config.yaml
hidden_size: 256
norm: "rmsnorm"
lr_head: 0.00552
warmup_steps: 210
decay_fraction: 0.593
Each number is 500 + 50 x the weight over its row's rms, rounded and kept within 0 to 999. Layers, rows and columns count from 0. Numbers have three digits each. The size before them is the row's rms in percent of the matrix's.

# layer 2 MLP gate, 704x256, rms 0.0478, rows 0-54, columns 0-255
095:540546543473505447526486427489509439575504498531528583442466434510565524493548536539557474433510410497484551479556523529597544481530518570510498586593528458544444442647537497539460444441436490531470413441399548439475521493427471480575401559416513473511349564466515435523520479436546504442569529438534528567502593420491610499606461486498523469530551510573544550460518508519522457575537486575484504497445398544540433498423484566543548495464508560500398466550485451522435540549584507516508405475464551478480506428449503515424468500541555498507537516454510523526495442515497485413571497587521578483488463348506473495546518578569538414475487514525490534489572509508454528528373474515491535428494464507443458521467425456545403548505512481435566456450490547477572481508581496
106:567521492548524503576488580434431571423459478480447514440496520477455500513477396460502489520553496424566573479554568483497548447458444545481455546548503477485494479538521528585573540401477480476470605504548463449507585489416483504503523451461592581563500522541521607438605519417511479481417484479438508566545519551534575540468481598541537511556455537447577618510506432482473443507506496575490389486472543466540578494502469627476539479439460506454500490518382501451569488615462575520562488476560546433551616492543497480485504516456439437480500473472474540446516408517596482524508521491571522543516535586548521497508479469516455520455530468516487480539511493438467462488488491453364527445506403436527463503503593501457488358544379503484471512541533604522505429540488409
101:439566595424506453486531476490511488518523403491507506520434417443540409476531484492468461447429452355583493516520483430440484463487424526533414474482449558445554538484532461416505489419514379411459541475484484451517453462569511435466481511513360611512448494484479450522522617511479492453533475541473519438408475431551428542533516548512447469518493591609516543476447537468493522541514506520403528509433390543458558499533460437527502518558538446605571501381492513395549547579524511489495492457580457537464443485499457497458488498456514465460432461398428540452565463522568426456474531561591517578506519527502574503484605492432460511376479592400435470497570492454513494442528480464518570464507483543511427548546501509484478464491522524539534458557481473510530453430531512
096:447516520453489480520564582581532486519476365430395429497479505520561497486572362523508454534434630529481544554600519492480569481546459497496450521526521531519498510547479466507574461479368412563486487539435516500462544405497475459582446491459555527574500495445537449523471427486540662451518441517457488496454412536541458484522464469659469462489499500423533505496458456565521553502476487536426449556497498451541376535521484585519493499544480493567429549503590537411563567538486593496539363463478535453468506444520445556458458506507561488524548571485569503446454544511560466476506463542498474530487465509495573483430503490468504494401502568589514488419542559465516474532513445545525510576484630552540486534513452566468502467455420549408548496511483533492431513509464445
104:432428462494519458505473503558543596477524484531480539531515409550491462456571467571417428510574458502475515529534565465507457451474488527407600520542493547413469517506524526526518516462466520478547384458473475457567507491550535494493512468430620524475406465527508504490535459487522487479532500389644614465537445576477467506632506507516481515470422379532469443498530428552558563466533450522455484610426467487503466544518489439538541535502506472530468508463540511538453505465538520499457524526402404511472510468512471548547581531374439490386486520536568499557571425542468535452451497542480489385456521507558469363527458429424556408515484419495534531508526491548574489447443575421552548592478546476526509462534460483575527495479558462468474540476610569569435476572515468
099:483475490477528467501560452554552510480492443481426487434489446482511461427529481497511513597480520536532487407473508550421522495522485461505521572549629471576529457571422480491492511466489538549455484483499510469405468518474532482482592568512517524544407447482491523543484498498517583403578501491484575487442373413499587403491392524530480502445485520497525443473525543423515479573572555454579531461456459458484511464461511634578555408520495525518551444529498466383486482565556507528475449462488513509533483473489525510519565496535500470412417593397495541481567432475490451532469558605542572487455544533475558515477477528502517485532589564496580450522405431397529550495588526483440531350581436420486490457562554469482529449524548390503519441443515622470539435547511442
094:566503531531491445436583604501568504518463482488439502459477505518519531423490456492468473502518521469522558554518448528540563480424494513520558544606566525543529453514526483449545526504462519535554532469380498522493450474480458451509451445464461457431584452453477558518537444584543418528464496443526551409542484457391505489512497524515540525568490464581535449495523515503494438478408446421472489492410427496516498542557504503524570474481495439467400531542603486555594551555404574519438568530616579503418524454472484573508508531526486417531495462499409528400511510586576480512593500467555497507566469575454562530507462458624502526487471523515470480612445517507521530469451635416521441497533429495505511444517419518462503406646408494539453553436541497581516452531457397
098:574514480536520500543544579442561466539446435460434541599604506516543532440462460506500418466475466572446478570496412550516565532496475556502447462492516609550484473498459566438497456417464464499510537577553512583497462582446451527544495568533527492459474408528501465481394472447495495548500527635505551429558479563464514470516585501494530494528541567468496472567519468510546475506509495407447413486490582470490443480542604461555537511445473565528463524472527575464414567559443428466472490439420607575490548555613468531584495442475502541503446473488497483550374487432483530508503462546538473576478546489466639548487524470507553511471582583495529444496592503507389518488506428469567557466486574469442427457443448533553455533578464451450474555474606524531440502490519417
095:540475499586552463501580533496485468522536483572469494599447556502433434431610408552460399533433448511511550598597553471481451477601457512464494476470574493512456505568498502543534573538512508558529522549610487536530512576494571548462555511612566470594551367572518473534479525557484588498427515556525518429457454576531560431488596451544538497501504451582469500478520469557551467521543521387544426562462455462517491452629502446530661540478548502507527535481599524523490499493414476418519486545535484506523491485563519451586540486479463475569537443481497566514499434515524418461516494554407399526484521473501474433535464462493482543571486527479460447509415464463513508557511435490573458499439525478533524504581408533489537542463558392531449479506432526521497520443527564
108:560485445481583474505510514512495570469483417591490474468519497450532452493456561544480473505509513602399529530537546506479450511552386476531443525554481391547436543472508524458482513539450513563483423531484546546493605361558602441495524549546553467482482518495555470538439499532507534462547492557531561534554486498606555456568485481558461531465428465493410530433421458513447540497459496468494471557592478499471560463472502439550450542476521505497538515527458503478525520578501573549502466521491413457481468505501501545530541530497439524428491416538469555534509464473448372474472583447536502426420582604441491594383496422487627422558465542435527589602524387448452489549603510497506532469507522483438505500530408501574579538504601422533502437520444554518494510398508541
097:591522520512518498468428454524519428472539478517525516438544493543413487585427456490455490509554482565374515465516493531418335449488541463538478486593512444523484475480549557515555495538518430405450499553444526529472404394537503533590511529603526483489515606531580438537501506568496502442538500496534611452536433424426472453492500518506488590475523396542489443430474486482515512633476466555464416587529501548487456569441469594413439481423399505495423579618457530566524545510516529477491517562531466482501511540482511501436455429471490534527503487509454475542432563546553509552543474511482451343502496565406458536525560508539484489444564558451569537450521511554480470495444476499500491547452430488486511429486472453553430502412503611540529482473479502494466420498478422
110:444549521525407436531505466458503423464433584510539551492496503445519471544495536510564381553494497487524505553482426489538517521507520585598378567556474539491498492477526495529426527519478400493480474548505546558481471526472473561475472523533485564563494451491550499429511529429484408489429506518373596557500437448499469501510481425451605447551485520468564467553513601544508508515530478546456517537513522484533584491476542485478413427494463531525588457465476484541548432466546566494433638563453518560496484570509424544569433441542540570596535519496603497475508487595517541505531504419427386588454546527534529583418504539433481487523625562473480553487485484490439507465611515540471485398616448485499443471559504445502425559441535469457553499571557542581528449565503482
102:544417509484480499542525495445428515484486453471427452521470490407578529482472525508472485486358523594437490412511516483537541588501546527456452495599473501494449443629520478450435427555404501448489510546443383542499565450478519503448531503515517510433494495565494509513512527461455484433535422509483544514448527512468640531573453472500546532423555526543492479559540493520466433486508504482495496494467328516466462496453477540508425436554510455475510568497634478541437444597469586515536453533519476455484528527508607507528524528412432607491468480486470432465479452597579464512542480472550506487509530467503483573523430533552512416412507553455551470545521496523413493565487568478631500452534506493494527646541411350443545571465425555509531544515512544506521521533493493
103:503444465435487457539556528573530516511541439503478492497521411406578539541422387535493475508563510515616498513499511442490499459565470621519544519474483417463532533486519537552546396577525518484493557619628515431513532557436468487459496603491522439430504536468493425509511474476435459544530477551542523516624472449460486516522553480508559489481460475535450497490484499508507521484479490503499481458480505431465483443538574339554402538546498557541507563578529504548512565532496431559528542526426607476471539486602489475484480509407435574517519461482614543480362524525493453484516492551440483468497500471461488431535486582487498430510520594454543579538535508514557401467377480520492527487489454449333469402513482462437514560424548525527454516473402488539479529509438542
103:476558469438565420423505459459563330560442499517508407538450546541575442462542490497502526534496525468514530496496536420445510498455492444500520501549435449471487489412476426560497502493511517504413519535483600498378518435522433505553510445544490498454479482412495536508527433406422495547509365499560575529456453550461523517487506420528582480422542501467499604520395431580448507516559503464491528500439526496503451452488490519492497478488512598583502482547471518495552437490494518550532518503472468523472555482594571429589510557557474463493429465600439473468567552486510495563597565620475464481436549527513492412511432463554435504536469468508467419546489569499393444447477451476421477467559503466503503535459372542413452505533476522536474505525481519469541314443490509
100:540573457541446402495502507455443381402515520508416531469498524508554562534512472415497449423573489449511523565501410522447472493466450434502462463523419459529477401513496469476521561480502632562522433497446452483565476459509499524551545511414505503480485466514557522528484536562466499423398458461513532401484505562392569498587475537563515528558546492573428547540496517477530406505514612440474554460487472581486412448446459575500553503451458431341448534562423421456562475497496567420537566578438430449482586490507491507438475552510486519520506491420515508449462557539541549545491518551484527528555456512503498486518385494450511538444562472492540542559502415510517445466555432463526502474484467540543608492596530462411488454513454440555559466569595506460463473532590463
105:540448506501536509478479472486471456535456519492435446534446488500490586539517543531569424460503474483506489532472519424591494553541473454497548587451489474490443474449461430459516457593583414493447500505502487483461464474472485578566507421464528442527542450614526502443449506486484489502499479538385450548456589516419510453483489489597549512493599386531581475486479468434533425535529521574526466590504505411420458536409528468564550533484619519590575507478413468572515387456594447526540510509446584540425488571456537507498546429437550533522496486518530474479415448539555522539498492486535546563505534577487446573483439624455475441422456607503430605598438482471415482424511541571492486418540515473462551512540431495427461499574515530511511480491480532377475459463509438
099:501478542562498475429488460488472505527444535537489547527491466493541409500408584533567463475587505424470434544436539534493497502481532518535409594556416610404577426461482538532522561656561521485495455536484460460568485575478439574526514445515422462513432518462512462486575489511435383524467473572530511632464435486518524464593535404520614464552518494484561533472493531519519415533468461479465469462557483536442457513501538559553573457504511467470585456551475540449541487486635478544535490439591509389437540526470396554530489531493428575476488445511506458413532530449462531479522528497463545530489509531622377469485484445467524503445554475543515449585496526427491493517456561449437455504428483524491462556477510418475446554450521378488559490531469547532579491501531551
101:464435491517457576467586478580456481541377456469540481511443471487528498512545508498591444393499514453507514483512553578608421525529438512500458558550429480557475400476557483564558495533541572446477494551527535488505488575563459508498471424489444504473479520566449515578477571456537414529462516415560489482603521501454525489501529512594493460502473504411445493553434530557531495541505548528486544570440509447577482453384384428517507474567566480496541468497521452484469421464425446610430500470534422478477482519577449450532504457443468550505508491525525491458532508541436486503434484520518411501535570538479451594540395485434516463399521513371451513545487511439540434473540488467522508449572424490591502438556422527528506450478484417465576491606606522510350449532480470
093:506464470563512400465564511502550512576523454455481469631490502536526514528559560492481543392407510490506493551503550487517508559420496475461549509463497434521477584501531424530485492422477560503537497553404443465502565468503515475504559511540514448535384467434510485507473411497576548540563530511492467417512514526555530468534469553624620576501616474547394507466512443568489497547525546513451478571448383472483471512489603478449622547512493494563438517470588450490392479457591522408499518428589490566426543391472469573501496466501487444467454516524497497528436473552522521442518500607578522474504505503518448500479626532477498429563433462506556434574399539472527585484584500478495460464446530486629536582500489508463478492488537499483530571469476501560535452451453569
089:424427430551490548471473456544455547372465478439531425611491493546526469454569477418507516525549569491474569517500528463492516426472551530557538514480473462551570373472464481504470447553518471396485507526491600437387458451491459521457508406406519540517525456437504540555464466453481446528564432496504449537451552539418474627490509463545487403512395484410599528487459441548514548570496469541474493507498536523500496567444544529625427446502519403489579476635479513522448521484553512532501541528466391517567440490477476536536563469548453575473451514496571505501531456420406553511432552515495555524484469582430608499543488457553463488526453460440511574502447437433483408466553523490526423470550561492550509485476515466555546486502548556477443452457537515604499439520494437
100:488483552472507469536428478440527516570437543548503497558551497507410468457460507513519525483411520491421469467511415447502474559526364442544470415508508531498458513500491509443535503445491497519508490531490415430510460535611452511409479523562555503498521508537502497474408424607549558554535498518574511433481508481548469557448516542413482535514462491621498555491528567418512526501528391425491573481460510447553449466556502415498488542466442503473606531445474468500478569457488454403391520444413458503456489394495464540420448488485476498422395407435530459509505551511448510486643389460556401487563433503491516490538520466492572411484533570494559413429448460476458468521469528512519529469473488539442469624362472479545483487457504576521568541525456457546459462448547412
099:454520538522400463533478487505550472460492516455515557521557493402566584571483512424477431486569476510527476505481515543467502442574521465407526576510477506501553505483499457521462486562552583446455503485507428557396509616549579498479481486495466512523523492567460599552596581478522556492437550352555488536418502422467527529465505475397542454437441379498553582480497470458508514468488473554513451481526434530484522479591477527494516532476559464473522438410492516453483415494567500495500515378490555488558402528446549570447443496458547480456475550624526511511561558511534453551482452498517584503515432548428524496450475465569472474489554526507473477473449596528468447513542488561498532433478458566430509545473484597479606423488481559445548470474628464483649500565623505
095:446453466501523494499492450500609546656484516584440522527581433561469524474467497596509458451573475498493520503575488476542508449574430538422536498548453491574454534439488530501544599468442470512582469450508585523468457539428526523570584511549469481540468496477477446392427504542519489529514518447441588438511516504542504546546514584471498514594386413481569526524484558437477609507460488437498573423502486496568532495469450449540527532518426508536527571537463522522484681473530483584501379546461469410439472613481496449505512597497550442395490531498572515564435495523493540505442413485495547449443461483444490489503481434555555398542431493505490530514469565516486515473480450572568436488482476603414480564558533471548520523490515468423496448494474521550540496525552412
100:561558414454515506468542536500405480424462486535435538482507482442451483480456507530522445491546344411520523487459569471476562471516461467481531567548501496506484502584555553499478419543529528499438564425526555430479513553524518452546568422438442508542488542439509552490556523513571424526547490467514502522563409477544496444535519470460420463531519425500488469590448495526400541508524630492443434454517505489495497459465511535518514466517491451505406486488466484454552434486446492527455490510563433473527482521488473514512415542578590585577622517490537479421488502539534504550469551518644504425490544528598500552425484528539453546430505525380484546593511562495464493493563532563469520440482387473632518458558427480470430472383529455595478559496671552521495476505521488
102:408458542505487472522488562457501515418573469498476456579551443501460518483504513484523506530549381402472494531598562569418473512541520547453478539543493489518514570375539539530511452562557566548474478489437552472421502508470465537497437500539550497488573480580521485508445587449537439476590455468576645570492465473484535444534478512566469482515500529479565501492454485461393464411553626534480564544441482531576530460499487524535526393421554476504551573504480593581610463545408498613495501557490462581490409481424496507490556497572549497507608445500519533502488409529511435414422516436564546441466515456544447528520475499542543502516503523496469463587430512501517424437476528509523484398549543541598572440582484490531491503477547448533548516478528607500489541446571443
096:447531476526472530585542444586510386517552481506337450525385418519569505495568634456589460558619460496477629508539513425504575502571516479500508504517430498483459536501502454451462404475461569497561526425482544499445494418412520496529540525618513522460585522467492519443580508483510592531433617522483570504475537458617440492503418458489579515439539451532492559523521469542467461499567537531520468463489511515497528446571543456561451542436474603482504524410448571423495502482483487505524477489519490494446525530492528434536458561511575465479522499518551563585547523504612417492578558497590518469428490516561512472532549466601547429561533554489443501493571484459488582560522525429508524524434473498470498539501485488510467485511493577455430433458486522414468423485556499
098:481489392486508533534497502563538421545550498558504502459544383513502556538565445441549498431472513536564489504575413663575400449532494527527536494527489478534567480418512490432502521495482466641549506574531495522571494517518414462507595563543455481483447560516469431480418417525587508446505526462542533449492475471501457424559503687531480460441465479489531592465506487413561485406532487540519521598523523431464595450473457495468548499462437594566466453528470501441564511530494469436553475515541475422533454461544504554529506530464502446429524528406469563544501499518454442463478465459490553492425421502485461489543541487518526554561627487566497483471565450503507536537481462435583504444466466518452525504552480519504531478424507585426374500515589529552399433502506466
097:500544488513520460490568543354489472463485493485511498598489519563424475515580433523479494508500451626584547504562500478510531487542470499509605600576489541476468497480492540476430478460501424480469463644511560491473489478419550421500528508494495631537451512555470453500514521554525540589439487463479449465443530469589513536510467580541544459554581522628505531536463607506533561516437518542536537452518501582473464531448484531616441456491466522389528495529499578407522479528619442466564540401467566504493467534514514534536507482401510584543452526448548504446596499466556518472583537485535412533543527530464502526472533511556533538517528520489564393520436582465395505531480424492475529422471390511508539491595568493477553512524502567524493479493507549569437430609518550
098:554564467355438548466443556536463552519435569541502553526509509471452531557417548605627431518477479569500528508608534533523519508496493479546489490612448507462411402470495511594458568551523494550465474527485484454562495472533530592587514413501481469426504452483498487529538476515530418557507511463572517588469503478412489469518571479491516510550435475594450508445505584405503538482436514446549520572464503518467499531615515439403496428567453500480469433432487469559469606444538487541464555504504539467443455492519503568503476523447503483469492368497532534550442476494534584398579517441412465356547453505541388504512497457479544504537532449512439585513510394460492488524439499519473490501531512614517525519523473515605435508478482437536502442519519541594535478482494586
110:484496485521491459550443503481525367584524478582515488530523514450572474534591456483537428518509517458500474482514448408492482429498370601457594426499549531618512552535499476445544502363543435372496504558478503549484410556500563479527488599557465589463528470544519469540423460562402459518528521603443486458487525524501539509520510536518572533449543407535498431550523540541516524476515467524497559543499484441466552527536456468476465517422456469554558446498452561536463499532448455560556538494496521507452494569472564466602528486522527501506351471463511529520462549460466374425547506397527522624497498504523484410451558528440553607509458524410422466605467518535466553591499563484503547451454478570397571462516484473552474478476450544513521514506469488409482499513515452
106:517465581534568431538527504412382492510433509558528484496524465433507479498519473634394542458501427560565470485568530529481501480517452570499521533637536455484522468558495601592435540445583594600471499506543433448505488445525479540590532455554480521446450496486535554489514425370554457561520434529530569561634571456549506434546551516537557414519467485496399511528438528463446447474492537481549435539509479436464506485450460473457462532548514461425520534525499494567498412519594430562553530521493460521582529495613444426581432487471459413436491529473509487475537482434517509571472487536572494419472524567571470494485512530440540544454494424512443546517530445466502485571512449489603425516522465445429479520473597445579522475430482455458480501441433535520465488532453548
106:549554501439501409590454521534443514480553477464489521479527457545463535492515536494511501460535408441621506493544575575492435485540639555496455529562538471517525462429524532483494541490465557516471582517488539482444499446489518533594551485503459476470455611576527521501552507441477532508454459528575557575483569513554522504565410541533539530562570504441443510573481508561353412486527564472528470499493537564500427598461447440538499447501490522495549479468471470513545463565417472493481401488518459409543428500568498537452443491567406506543569466486515494360465492486513407453497567507626514474426436462591400484469484517577524471448512502535440476541489489483516484520526458515458385487438451481535530459496559469417487519407475407529442421420544596461498456507488360
113:558484488476416537449487487515530509409466474443502437510543456496539495500503490590484543504493436538517492527542526532450514558401510450503523534513453531487518488470470500516536522488431489492501506546532449553509552601533539423473521499510501436453430539459527479566423479462513395513440453527548560619529461443434502485566411474574574569504482513522484535448580431506481531430551520498515481540462450537507427512476489462417487464467538502555461445430503404500566503500466475536551561514495396422553529479456499474550412477444563511421552502496600554580514424384479460489543505424469474444442478531554552444585477384587544417362598560465494550609510531532420502517500582527390567467415468558553582504620528468541496528448583403510579468551551549519527503605500478
096:487507575456599535614524497489391463497378506552483500494452480511454548496433512533490443492509385513543603505521549544472524477536506492502450444603516453519457522571471516546486518481485410475531465464489498519495503565550462527482567549516495486539473400475512565416546555453434572476473391576521519502492469425464499546526607371399521476555512521457513388538582457513553471461448427555566442469523505405425406479444607438524453456493433439445578386515627445493535479545492536593532506569403510491597400536514503439588486439446470473451517469424486559442515488456501547517508516537497435503485517501444518509486467506512483529480518537479549533479529486456529446611559537563521509506496451526512465637368478475567493532477518439471454482517527526500443499516527561
106:503503541486558458619444566605461510488439465582497481464510487453483439505419560544546510472481510535562559606514563481516506505559531531476481502509459455546434453532493590543558432505495474553515545554529558539524530510522583523546517544577498561498507539583506482467427404549562497497493502533467526525491509601528639494536486539532521471495497483537441486500484565505475484503498573364421473434561492441559390440434525545536585443422632480490532514501495403470440532594506502530481503572514416338495517479531523453499470466430515553411577514341554509546541425499573350453510502494525507497491382554492573528495510473538489451523572451482501508555564519452479459533479499485488506410489544509502515436551543403491494499490432415508468544433550554447537489483572459
103:425443500512475444425456511449522520514391481457438434507578454491532478492602448521429493476499539507447487468501527482539496481474502512465550549495573485483542477431551414526542573521551496567562473558517495430424605558552558510471569528533493415509596431568538514370538496487548490415464586416518531442430499501466463595469435517516522439525402491443512487505459557520427583409480508487522412547464501433470488440396487455512498479540499513567532509529502387475499442523592537572532451466474404421570573516504427477474510473435412442443577548528386538511516510539583605501458486421539463613437534588509517446505472430509507443459519470501483544533425497447436497539519538459476492503454375454524540403433504511574569486446442535422484496461487566533502480534544472
101:495511629516437409521500546476450501516474501516417469508373491435451479499511505477582466549564423503541583555522491447515469417422431569497455465477484486528386487493494436452445423433505498495541574519479512508556468519469480367485422443480571539425570508542469511564585508559407472366552487529479529533507535464440594499513494500527511505502438444501559514522564486551550420456534459617529606507576487489562427485528410545527499467502589390500498497455540451522498519597511591513491487487519479503442487451517508527575494476472454445550531450362514474394551485471493570485513551558552439436565468568572501520550549517535410515526612591484507475566403488505564530497437505506559556411493550465452529449565535477492510513565445489398521516480550505526489436520543488
101:544482461444461592587472502463544459511490415455573601593529503514462507554589494565500537495563446399405434473502557478507510465523389434514568453519485542540545489523493483517500537453495499524474467459473586546476531455521445435456462490510598561484516460530555479600545521544504493535579525418496574604502443479522530447546556515526479418428471459575538467477507577572554424578414450416430468486559445576524426550467423421527443462434486514562438489409455459484457547489481456503483536494456460499537384517540458473489516419550546516563512557477459516494455528537540457481409482605553531571510560521444543371539459531408534531488460482478446539475513480476493532495450447544551447530482549463506488571398527466480436380488482393457480464418606538454495433447548521
094:548507476602487499466461502440460488554498499556499529490480498411455507469468516463441431442559482453488458569476515510470463441539361446583536463554411462553477548465458492514463507529492569508490476507468552462583621489545542557525585531509420543415501551525503492464502490422478515500489475500440563470490500608479527430476521495563538529521451539396506438459518476594472500490497534499482459596551478506541444522534462447490502537499317470441528528416483467546593487481478570469569610587550525526510538457632514505372465487514380510512456465461524560475558529490561562550533520530484467491373527517468563587523540580489453508565519497529517520540515426472546511516619546357521375408498500484495482544552581523561501489511483518507471461458415514561458494492606447
097:482516527469451565430550524450487551516542518485586472421535464551487530532470479480610521401476522526488493550549469513548443586576561529537527449533425470468516483491531407556528523490511522559542458442584479458567506430641561459560548506495502377431479503388511569484439544427553431493454544425539550480483492589461556469498503489459454481438550433483552450486504447491523583511529420498480541546473499521512563477473493487429572447563547472470532496498511501550526514475490507518476492582366535544469542562480422521405579580398537439500520404476562515500599528531566535498513521489531533438503553455566472580457483536495523460532463427576547541502605512472507542427511387667554573501456526540468482479583453494550508451477478510447442427429471519581443504587447434
108:456510550461529528481545479523481489317460574558459489469611499490562529488502567480539459470523551478557453579581500518503485521531496513435565528527495447517554558545467599595453552451512434495548420506496459528549505560409532471539467478439509514474439449471533555534483490536539434473408541455497512582563498457475523518515491535539567409556490510396455501587455563458514549456454524471554448501588465463482463541510536531528467466450526492496584438535508500500531527434491558560533499587442481487600485413596440443514519459445587500591521448497566522505511518466542547562512462426489404476441529548621521513404492490518468554518560524459393581622439514419327415537482497471458499524433402473456514484502437504595476504446464503500466550564527587500531488480422483
094:466526504469536573472517507615419402539478505502535477433555526445547475458487482524468562453575493583465409465482469461494470533496431497430535373530517555521517542448562447608556541489465518578479455540543506505516555598598441527488523409515546476548541492497506500561560556516572475525531551501584480486426519465513503493464494542538536402461505492502594480460555521579440456413516511521422464504539579405422550480527428499580534508585562492458497515464590472472530480494455422562487436501488512402491525503426528445446522451374498466470558561558520472427495545395466458528411499399402468448491487507466577529531381409441498473555516546595417470468447492535464407428457502518530567552479494545522549488572563472538533409531559578451468515520510520539413501498522438
096:495462515432518556587473538519544474457474560566538497419586482438502446541504501436582530514543527426479548470510444528560540511527552472515536547562469546528602528458494478545506542482471439421446487492510591450486525520484480545461517485499494464480551603429529513444442506509516471516488571480447437549508448506480490557536508489513603341555533434455526495535371557430473528464415464469518516537506558514513549523548597442533505393471450479523482444497461601546564487566456469576432437527499614504607449507602451443505520461457515490447483458450486551596493487516448443601467508473510473690428556557509446478566373500434548433476500458408538512547516505450514375492465509542553446518560437521496480555398451474543531443530458529554530436464478555467466454501472509
089:399507536529521544518528483443458573509534601496483494462548586515502475600524527450541447489533503560489498482495537532472469585509487546536511577401638440542549504459531433488503562519491467512460438536519615500467509573506420525553552464493546532455544471425498515477514518504527452454415454514457509503420487542554400573488466547468457429537491544493537589504512503531487440460399575544573460490533558524595580463422588469498450519503489489550471448575456564444577437449582439474549487465517427467514537527458465483505579570568460487453523533538492547487489618548435520497493385453483482559429626608427440448530527505443632508558485463578497565439546513526514420466464533491551529478533570499444535389446405510549507504573555502562571581462476522484506474462481421
098:508417473417545465509478518471530524522537661541545453516631486449443508550535566527505372568530440559550533592397557539441550529559503495566520613509450594505457453554500443530466484415497503521526538455542484464432524543565533557439510644551530511440532445441525508547504412541434521517565539516470493505432456490469516493591531558455551583476445489544472528483513475494554452420582446471496472436549390400454510486506526421525501470435461496447489427571477533463492493569495478574506523494604518409553494477492505512493494469536527489476487493476378560489482499566547407424567396510538420521489501549467547505532532530554529556523504483450523508535483573467563529520486535457526493473506457527552577532564583424399592542580433569525521498433514569504423483496555499
094:555536561502471497404501521460517514504562506524637497546606560401475578571508556548622464472526491458528531474450457465424467510484451515511507441491499522547526435439519498475504539580588497525497466464572450505428504534572554509459612483451563515511503434467471599560397570434497497448602566561611490582454473474381497474434423462428445505527441514531492497533515505531517431550529576529417439533509563518451498407555481505603615490486567562522552482475509526508447483478453536483508487508414511456529520600398568466484472517517631457431562523482517519514566426430460450531500515482456513457508532463481477547561486522548500459456528478417567556463434508593492451518455425550514405561595549513511479501531545508533432507626542471512515466462459511561504503513579538
099:520496532421509473484490485502524525473505434427471497497472514538465549496508431511477421518476542489453501555530509480499445575481424492495466429492520435490433493524526411446492512437504475588477491589387447449619444384515458431541483584410422568545516606506510562515407529520453505479513390570423514465486511494446496435489466469514429481479520502572650494533435535487467449471439451546475485425466450603482440458416516528525613512529535566516437576374481445462443516506486600552488403551490458501492478454524556613447497493489556524437505540448449494440532440531541446421544478575448563533617431481485480534487557516509486540458552540481582458524545481521482451471439448515432541419388439500545570443502477522477459508458461459531474497387447486591523431508563518
089:577446463524454531496449476500507499550590473470538514489494487443456435547510528650544470515574534479534508525468437467462548487565537410585529482475462499536559422486556508443361550434483609509532414463517472483570530397522490440636518457458579411494507447430480659561468552499515438522433581538516490504447561604551490468473532487486514466446334474467632492472446498522522464493525541510473454427577513556514490497460510605534444469567475443496544508526506493511490469490539511503540509588425487582453617528492525501533511480489515490506532492544456531495611555483454552518509563556439477559422505545523567526561520464485506639547461497541544538587549494451577456523517450535492510472614495504503520539466533530476593453515509482497495562516576471513432476590524468
095:451498535521521457543521421453516523506449627511416466624451498457452586498513537495514427499493458518509546451601543481512534610475387514478450517619520457483507508606527432468514451571491490508432485570435516466485485509477548544499525477553398540531541480468533643521439495466472574498498453527447586509493466401577464493590448435526552506485546594596509488459444494462479488568555629380529599462497420520511393429526511518529476471524491441518631523493444469445400537568532522521508574492475471590487508471424544487550457519494471504448560468472391506548502495463536476503461551515565505469520460439467477509477533599598491511489473558435487500457461463486456519499488538519553549499439536456445548586503563394553467532574477461513611476448537547523537536545494454
093:633454482519509456533409560444549375518449570436408486526458396537485470479502548493449514482508568520550411559454455525520472522516456535487517462566509519534478450431485447457510530492495587513605488599487508452489535547505454471567528572481406512521428375524464412464519497540459399493468481466569509390462535473503536466546476534533482528478530478441528589536542497432483416489517492567462596527524483527406423537507430498589498477469542510425492548480513463476413515524431485591485485596533455486431503523478540577561594513454498551556469402357582500486436475468455478561446576433478470497425485498587494590521485505563591563524565465517533533574514449500516439460527508415479510405537564476507497400562548500572421583481470474494509537512450510453500546477548528
100:480490504555555527519464582485504607598438523521530519385513444491445608585474494569497535494549443516489493491548476522442558452526438527552503485489513511534543460473471431563457545515486490615556467455549491492495569633499487555490535486496514436479489497495499483420479435522567474472540539475491520498432441531439423393542561531443433494430422401471563555514487545479456407487437518555520491589580506467480541488541605519509509412546462533524581477538496524573516520534472595477548459557442603410525543521502559455452442494524489489479575459434522414485524550591482554581381425359452499477538555520573464474490510540469462500475567415502488534500540456502564529397455544418468411507447483458530496519415565474526519430439494426482486507499426524532536469509508656
105:515546470461591486569423505460512430582470450436468485546493409468483391448503547556522402512524516496457570488525600482529546475542397489585477531519479551530543574558489591548552539527503468501501435563591509457462565505556511523449540578563439493531539447516537453508494476538420471456552477561461449507539477508585549376527570472500549426472467404500512440459534464539589498561512465499478573482502459516544458467504459424483483431516494476584586459415500571520449515519565520483686504440495400460507472501476444550466486446478522527500486472447510580491484439419586437442590468454468544455440497521525457434453504509563577601509410485463429608506539410494530482555566476480471510548435526525454498562501494446517470542532505419504519498457610526505398474407563505
102:501473590483460525500494399546527506542485514451497558524469473504508468466541464475488536538457596451397464501542434471537509469421389508429472439553472652542556453435505517435527469480518479494500550636506492501496526607623563549512471566533425499482408517474484502573518423508528494504570479586517520456448499499365489461546414572619478519454493537496584468464566483503548527561425508546342568458408429502512484478540504442500504503472465529529460522529526504479539595554490446526454461436407527457437563516379475539475502504473470470471462516460406535481497426561453559495510501550511607538533468426505504540469570495518433551420530521425410375468529487497447526569515467526530509522508464647467509449517486502432465450501455474481454472502476476435560523473476575
104:483603539482412528419461482469518510463384496473496413578380489450491499463559408556541508456507608484468568498536410528459503524565512593500520607550537500463522520458461560511545479521439460530515518595532436445523442519478522479499589517498502466345473460544540438411405491460487415614607418566515526500592426498458457488582532533500554512457479491511601383524445470553486558443494508435438535526483458527505518516566530446563553457473420606443478521573563528556531473524455559501466429477432549532542448561493555455508482481506445482475498503483549466439446464537489445490529492474391452530513468570597484475493471415494475488533423526522495568504563576478515461501514514495450538543448509486545458458507495487478584542434457505497462553576425508501416431491418609